config = dict(
    n_layer=16,
    d_model=192,
    n_head=6,
    n_kv_head=6,
    head_dim=32,
    d_mlp=512,
    vocab_size=1024,
    activation='swiglu',
    norm='rmsnorm',
    norm_place='pre',
    norm_eps=1e-05,
    positions='rope',
    rope_base=10600.0,
    rope_fraction=1.0,
    qk_norm=True,
    attn_scale=0.177,
    bias='none',
    tie_embeddings=False,
    parallel_block=False,
    init='normal',
    init_std_qkv=0.0264,
    init_std_o=0.00467,
    init_std_up=0.0264,
    init_std_down=0.00286,
    optimizer='soap_variant',
    lr=0.00445,
    beta1=0.95,
    beta2=0.95,
    weight_decay=0.0,
    lr_head=0.00532,
    warmup_steps=77,
    schedule='wsd',
    decay_fraction=0.611,
    decay_shape='pow',
    final_lr_fraction=0.0,
    batch_tokens=[16384, 32768],
    seq_len=512,
    doc_mask=True,
    train_tokens=140200000,
    steps=5910,
    dataset='wikipedia_en',
)
Each number is 50 + 12 x the weight over its row's rms, rounded and kept within 0 to 99. Layers, rows and columns count from 0. The size before them is the row's rms in percent of the matrix's.

# q: layer 10 attention query, 192x192, rms 0.296, rows 0-31, columns 0-47
# k: layer 10 attention key, 192x192, rms 0.292, rows 0-31, columns 0-47
q0 089:52 41 35 42 42 58 60 54 49 46 29 54 50 43 28 25 52 38 25 50 57 65 59 68 47 53 57 40 55 56 43 49 52 59 49 51 32 40 32 36 33 73 42 49 62 57 50 49
k0 103:28 51 46 49 60 48 57 92 49 54 61 48 49 41 20 29 49 55 47 36 64 28 54 36 46 25 32 45 61 62 43 44 70 63 50 45 39 60 53 47 58 55 53 52 57 63 68 51
q1 094:59 51 64 55 49 48 50 50 31 79 50 42 41 54 60 29 64 60 30 61 63 36 35 51 56 51 50 60 52 63 51 19 24 55 46 57 77 44 28 40 31 44 27 43 53 53 42 51
k1 085:53 41 59 52 46 38 77 42 36 34 65 47 48 50 54 55 43 48 56 43 49 62 54 46 91 45 32 28 49 70 36 63 48 50 57 33 28 39 49 67 46 62 52 44 46 56 37 47
q2 081:46 51 64 43 61 48 36 45 57 59 65 55 59 49 66 52 51 40 56 53 61 44 54 47 62 36 50 70 45 53 44 72 58 61 43 58 58 62 71 75 69 57 60 27 31 41 66 52
k2 097:51 70 56 56 48 36 45 68 35 45 38 57 39 47 63 59 23 70 58 45 42 50 49 40 33 30 30 31 54 48 57 39 21 38 56 69 75 49 57 43 55 46 47 48 61 66 53 58
q3 096:38 27 39 26 48 40 60 62 32 63 56 53 60 40 47 67 62 52 57 53 39 45 41 66 61 45 49 55 44 49 56 56 32 23 49 50 56 61 50 67 41 72 39 86 44 47 36 64
k3 100:60 68 52 53 38 72 67 34 40 67 44 56 56 48 37 48 49 65 42 35 48 74 61 44 71 60 47 42 57 40 64 47 65 49 27 49 50 22 39 48 61 39 57 46 37 53 71 51
q4 110:30 46 49 75 69 45 39 33 49 61 49 63 55 69 63 46 68 33 25 51 56 43 64 51 47 37 48 56 80 60 58 68 53 61 64 47 49 65 61 50 50 67 37 41 51 51 30 52
k4 089:64 49 49 66 63 67 53 63 62 56 34 50 47 54 54 54 55 60 61 58 82 69 42 60 37 48 56 60 60 68 55 32 65 49 54 56 53 41 38 56 24 46 44 19 62 54 48 33
q5 101:76 56 58 60 51 36 52 36 64 41 68 33 52 54 61 53 49 44 50 60 75 50 65 49 52 59 62 43 73 62 55 61 65 74 60 63 49 61 55 53 40 63 57 51 47 57 41 51
k5 096:40 53 46 56 69 66 41 73 59 54 48 50 54 54 57 69 57 54 66 47 59 34 54 46 46 36 36 36 48 65 48 61 41 52 72 39 55 57 33 58 44 32 45 58 44 49 52 31
q6 096:43 38 63 45 65 49 50 49 61 57 48 53 58 56 50 36 58 34 40 31 51 45 68 35 60 46 40 72 46 54 62 62 25 42 42 50 63 60 62 49 58 55 51 51 53 35 38 67
k6 088:42 50 55 59 37 49 63 42 58 45 73 30 49 81 61 49 38 46 29 39 43 35 56 63 71 47 52 49 43 51 57 75 53 47 51 55 26 38 47 68 75 84 42 43 33 57 49 44
q7 102:41 44 72 40 45 27 38 54 50 30 28 74 44 45 52 43 56 49 73 44 55 68 50 55 62 69 41 29 48 42 54 40 50 48 55 44 72 57 39 39 51 53 56 65 53 43 28 47
k7 101:62 37 73 38 40 52 46 34 62 52 47 82 49 66 56 60 67 44 54 39 51 58 30 59 60 37 62 55 28 58 71 93 47 43 77 50 32 56 66 51 53 44 23 28 62 41 37 50
q8 094:51 41 53 38 55 58 44 34 33 56 41 29 68 59 62 47 44 40 40 50 41 67 48 41 52 39 48 35 48 84 41 33 36 35 49 50 64 46 55 35 36 54 33 38 48 52 33 30
k8 089:50 35 59 62 46 58 60 43 47 52 36 43 69 48 61 23 38 31 60 64 37 47 48 39 45 43 56 53 30 57 67 53 56 51 53 60 49 49 57 44 72 76 35 36 38 58 56 72
q9 091:45 53 46 22 51 53 45 52 51 39 75 25 60 47 46 67 65 47 40 62 57 57 50 71 31 73 47 54 32 51 68 27 45 34 46 43 65 55 56 73 47 28 35 46 58 54 64 66
k9 092:46 63 45 64 56 58 62 62 59 33 52 41 46 56 54 55 58 45 50 65 34 46 46 44 52 56 44 70 46 37 49 59 51 68 49 51 44 54 27 41 60 40 55 54 64 50 50 49
q10 110:46 38 52 67 48 54 39 30 72 58 31 55 47 28 56 44 31 71 51 52 52 36 36 48 38 48 52 80 52 43 53 36 54 59 56 71 49 40 42 55 53 53 38 61 54 54 39 45
k10 108:52 45 69 50 52 69 43 57 49 47 25 67 72 34 40 46 31 58 30 58 28 80 48 53 36 58 45 40 65 59 63 28 48 24 47 66 36 54 51 50 29 46 38 69 43 43 45 49
q11 094:56 41 59 33 58 60 40 79 52 72 43 27 47 49 49 52 50 78 47 42 27 71 42 61 44 49 66 43 41 42 54 46 54 45 29 32 58 68 39 31 44 41 61 52 57 36 37 57
k11 103:40 42 50 58 68 33 58 40 44 55 52 40 40 43 46 51 65 51 53 51 40 26 47 69 48 51 66 41 56 44 52 42 54 34 50 37 40 48 64 63 51 34 55 37 61 45 54 41
q12 112:55 59 45 60 70 61 58 41 62 38 47 68 54 63 48 48 61 61 68 57 44 60 59 64 60 52 60 47 58 43 60 49 39 68 59 62 56 57 79 46 48 41 61 68 33 38 32 49
k12 100:45 65 46 38 47 57 46 75 65 68 46 42 33 60 59 45 70 42 56 52 54 47 44 53 59 56 57 66 52 48 51 37 72 50 53 49 49 39 55 63 53 40 61 51 45 54 57 56
q13 105:64 63 51 50 64 45 54 42 59 50 43 45 56 40 48 58 36 52 74 52 49 48 40 33 45 44 41 44 34 73 40 42 31 38 40 25 39 65 46 55 66 58 57 36 54 73 57 39
k13 098:62 47 58 79 47 53 42 68 61 45 62 51 43 55 26 52 56 50 49 69 62 51 25 47 45 67 48 56 49 28 40 64 56 41 40 69 38 64 51 56 72 62 28 31 49 57 37 38
q14 101:42 56 55 55 50 40 16 42 57 68 50 49 54 40 42 60 47 22 47 34 63 42 24 62 32 46 63 56 46 48 65 45 44 49 43 43 30 49 33 42 44 51 26 49 65 25 36 67
k14 103:48 40 47 68 50 46 31 48 52 49 39 44 65 61 43 67 55 40 44 59 43 59 51 78 27 76 32 38 62 47 55 45 42 51 33 39 62 70 45 38 40 65 32 55 43 44 57 50
q15 102:40 57 59 68 80 32 40 72 53 56 40 68 58 50 50 41 56 59 39 67 56 36 24 34 48 56 69 42 57 35 71 45 38 34 67 60 43 65 50 70 43 61 62 79 46 39 46 40
k15 098:26 34 55 56 52 66 42 45 39 55 37 39 47 59 47 55 43 50 42 45 47 54 69 64 31 39 72 57 31 49 44 68 58 45 60 44 38 48 53 54 25 57 38 60 37 28 48 48
q16 094:61 38 54 39 48 59 45 73 46 60 31 57 48 39 53 76 54 23 34 25 36 41 52 47 31 69 56 47 50 64 38 68 45 58 69 48 50 50 78 33 59 48 26 32 29 36 53 38
k16 093:46 43 47 73 57 47 57 61 35 45 49 49 62 60 50 51 40 48 32 29 45 32 67 46 27 63 58 37 39 61 68 67 64 59 54 54 65 59 67 49 32 55 54 42 33 62 56 55
q17 107:64 58 29 44 51 51 58 29 47 38 75 54 46 44 59 68 47 67 44 51 42 50 57 39 63 41 36 53 31 60 61 59 72 54 63 40 60 58 50 55 41 36 51 52 47 55 51 38
k17 096:64 45 34 45 34 63 45 65 58 70 49 75 32 51 60 53 59 33 47 36 52 49 74 44 46 51 44 41 37 35 57 41 38 65 43 51 52 35 50 46 69 48 58 80 59 61 46 56
q18 089:56 51 56 39 69 71 57 57 51 49 74 40 56 29 36 60 52 49 73 38 49 53 36 70 65 66 32 35 56 34 46 58 59 66 36 56 51 38 47 73 35 50 69 57 52 67 42 37
k18 091:53 52 52 60 49 47 50 30 56 30 53 64 63 33 59 37 41 61 24 47 55 47 54 49 47 44 65 49 44 59 46 20 50 58 47 71 64 44 34 46 50 77 39 55 50 40 44 54
q19 105:49 58 80 66 43 63 54 44 62 51 47 46 47 58 60 57 68 42 40 49 49 31 34 47 43 63 17 50 50 43 57 37 55 67 43 53 52 58 40 56 57 44 76 50 43 44 56 67
k19 096:55 39 51 61 72 47 55 48 54 59 60 40 68 60 23 57 53 48 43 41 63 44 61 59 54 29 68 64 49 20 41 54 65 60 60 66 57 82 52 48 62 85 38 60 44 55 50 51
q20 080:48 62 62 45 63 53 51 40 49 45 57 51 37 24 46 56 60 27 36 32 55 52 51 63 65 66 53 52 75 32 37 37 47 47 47 51 47 57 62 57 58 41 66 72 50 58 47 54
k20 092:56 44 66 76 42 51 53 32 61 58 62 68 52 52 29 29 47 49 52 53 64 45 45 43 44 57 57 50 28 42 54 53 59 34 55 84 70 52 45 57 60 65 58 55 43 41 37 48
q21 082:61 20 60 23 53 41 50 46 36 54 51 38 47 62 38 66 26 54 50 62 44 25 62 54 57 40 67 47 43 55 62 55 39 67 47 59 60 43 39 48 49 58 53 31 43 80 55 51
k21 090:52 63 41 43 51 57 40 46 58 61 55 64 57 32 46 42 42 46 41 63 61 18 50 46 56 47 78 47 58 41 42 62 58 51 32 72 56 69 34 83 35 61 58 51 47 64 39 54
q22 098:45 60 50 70 33 68 31 66 41 61 66 44 50 51 35 59 54 60 42 34 35 42 46 70 49 67 41 42 53 31 53 43 60 52 29 66 19 36 38 44 57 71 48 47 26 43 51 65
k22 086:58 46 42 53 54 42 48 32 36 34 71 60 37 59 49 49 73 56 43 45 46 71 70 28 64 33 43 51 58 69 41 46 55 75 64 42 54 62 57 37 55 43 57 47 56 46 43 40
q23 097:41 64 54 80 65 51 68 56 54 61 39 37 53 52 39 37 69 61 57 51 61 40 37 66 73 44 38 58 44 45 53 56 50 40 49 62 53 58 65 60 50 45 60 45 26 59 60 52
k23 096:55 27 37 47 65 42 40 44 42 35 43 30 52 68 35 49 53 46 51 62 36 66 55 46 56 30 64 50 42 57 63 39 41 39 76 45 76 60 34 45 64 43 73 67 47 56 47 47
q24 095:56 35 43 56 54 46 24 39 52 51 60 54 71 55 41 39 40 41 38 51 67 48 66 43 49 31 46 66 79 49 51 55 29 49 48 47 21 54 67 39 67 40 38 50 47 40 72 54
k24 098:33 59 46 56 48 39 44 54 54 52 50 44 74 54 37 61 38 49 46 55 27 40 75 56 36 29 40 53 39 45 61 46 42 35 45 42 61 32 40 75 67 80 55 62 41 66 66 64
q25 103:50 39 43 48 63 39 61 35 31 61 73 28 08 53 43 35 37 40 71 56 54 51 58 52 35 43 73 49 56 59 64 57 38 59 60 58 54 44 50 49 44 59 37 41 49 62 17 45
k25 102:68 40 62 50 44 57 57 52 36 58 48 53 75 48 44 41 48 72 60 41 30 31 33 35 38 45 51 46 35 72 47 33 48 49 38 55 67 48 69 55 61 55 59 50 35 46 26 37
q26 102:47 41 60 46 51 40 44 66 60 74 67 29 70 49 47 70 54 50 53 61 34 44 76 49 68 53 32 19 41 66 55 66 47 43 35 37 42 66 47 65 50 42 56 59 66 54 46 53
k26 106:50 39 47 42 73 57 54 48 56 54 51 50 74 37 51 66 61 41 43 59 55 43 47 48 49 66 53 34 54 50 41 58 40 26 49 29 27 46 56 46 39 49 57 55 38 54 63 64
q27 102:81 45 57 55 49 63 60 69 64 49 59 64 58 54 64 57 42 35 48 54 80 83 36 40 21 40 61 31 70 43 54 52 64 47 37 70 53 62 49 56 66 44 53 74 56 55 38 48
k27 098:54 69 66 53 46 72 62 72 58 54 71 44 23 36 48 49 28 59 53 60 67 58 72 52 31 46 37 57 50 46 49 60 51 61 43 47 45 42 50 64 59 39 25 49 63 40 56 47
q28 105:48 64 64 46 66 49 43 54 49 51 36 50 39 49 31 52 48 24 70 62 55 48 40 57 73 60 41 43 49 47 50 71 38 66 57 40 45 59 46 48 53 32 41 47 48 81 45 59
k28 106:61 54 66 35 51 49 41 44 39 62 65 50 42 47 58 37 63 49 45 75 53 48 40 55 68 63 48 50 37 39 27 58 79 77 47 66 42 54 57 55 62 62 22 72 36 28 40 55
q29 098:67 74 48 74 42 30 47 73 50 55 58 61 69 57 42 54 59 63 46 39 54 53 58 63 46 47 72 55 41 50 60 65 44 44 46 68 47 41 63 72 60 54 63 51 66 59 44 44
k29 110:28 57 55 78 33 82 20 43 59 51 43 55 59 65 44 73 52 52 65 45 58 64 48 32 43 51 54 45 49 58 46 27 49 41 62 14 38 54 52 38 64 46 81 53 53 46 58 76
q30 100:61 53 49 58 33 59 48 62 43 45 54 61 45 32 58 51 61 43 58 81 72 72 36 51 31 43 56 57 30 58 30 51 44 61 86 41 37 48 53 57 43 52 33 51 56 53 57 48
k30 097:53 62 42 47 42 32 48 30 45 54 59 63 50 46 41 19 31 59 59 53 48 30 48 57 46 54 44 47 59 82 63 42 56 57 52 37 39 39 32 45 35 66 37 63 44 64 55 49
q31 102:50 57 43 25 45 52 71 61 42 43 22 42 55 68 33 68 48 79 57 38 63 45 52 51 58 55 48 42 61 50 60 62 64 47 59 68 66 49 64 35 61 60 52 62 31 85 65 59
k31 109:53 57 61 32 57 55 56 44 56 59 46 44 41 35 31 47 56 76 41 33 40 59 67 47 77 44 71 59 31 52 41 46 73 72 58 50 42 28 51 39 47 51 49 28 46 71 49 38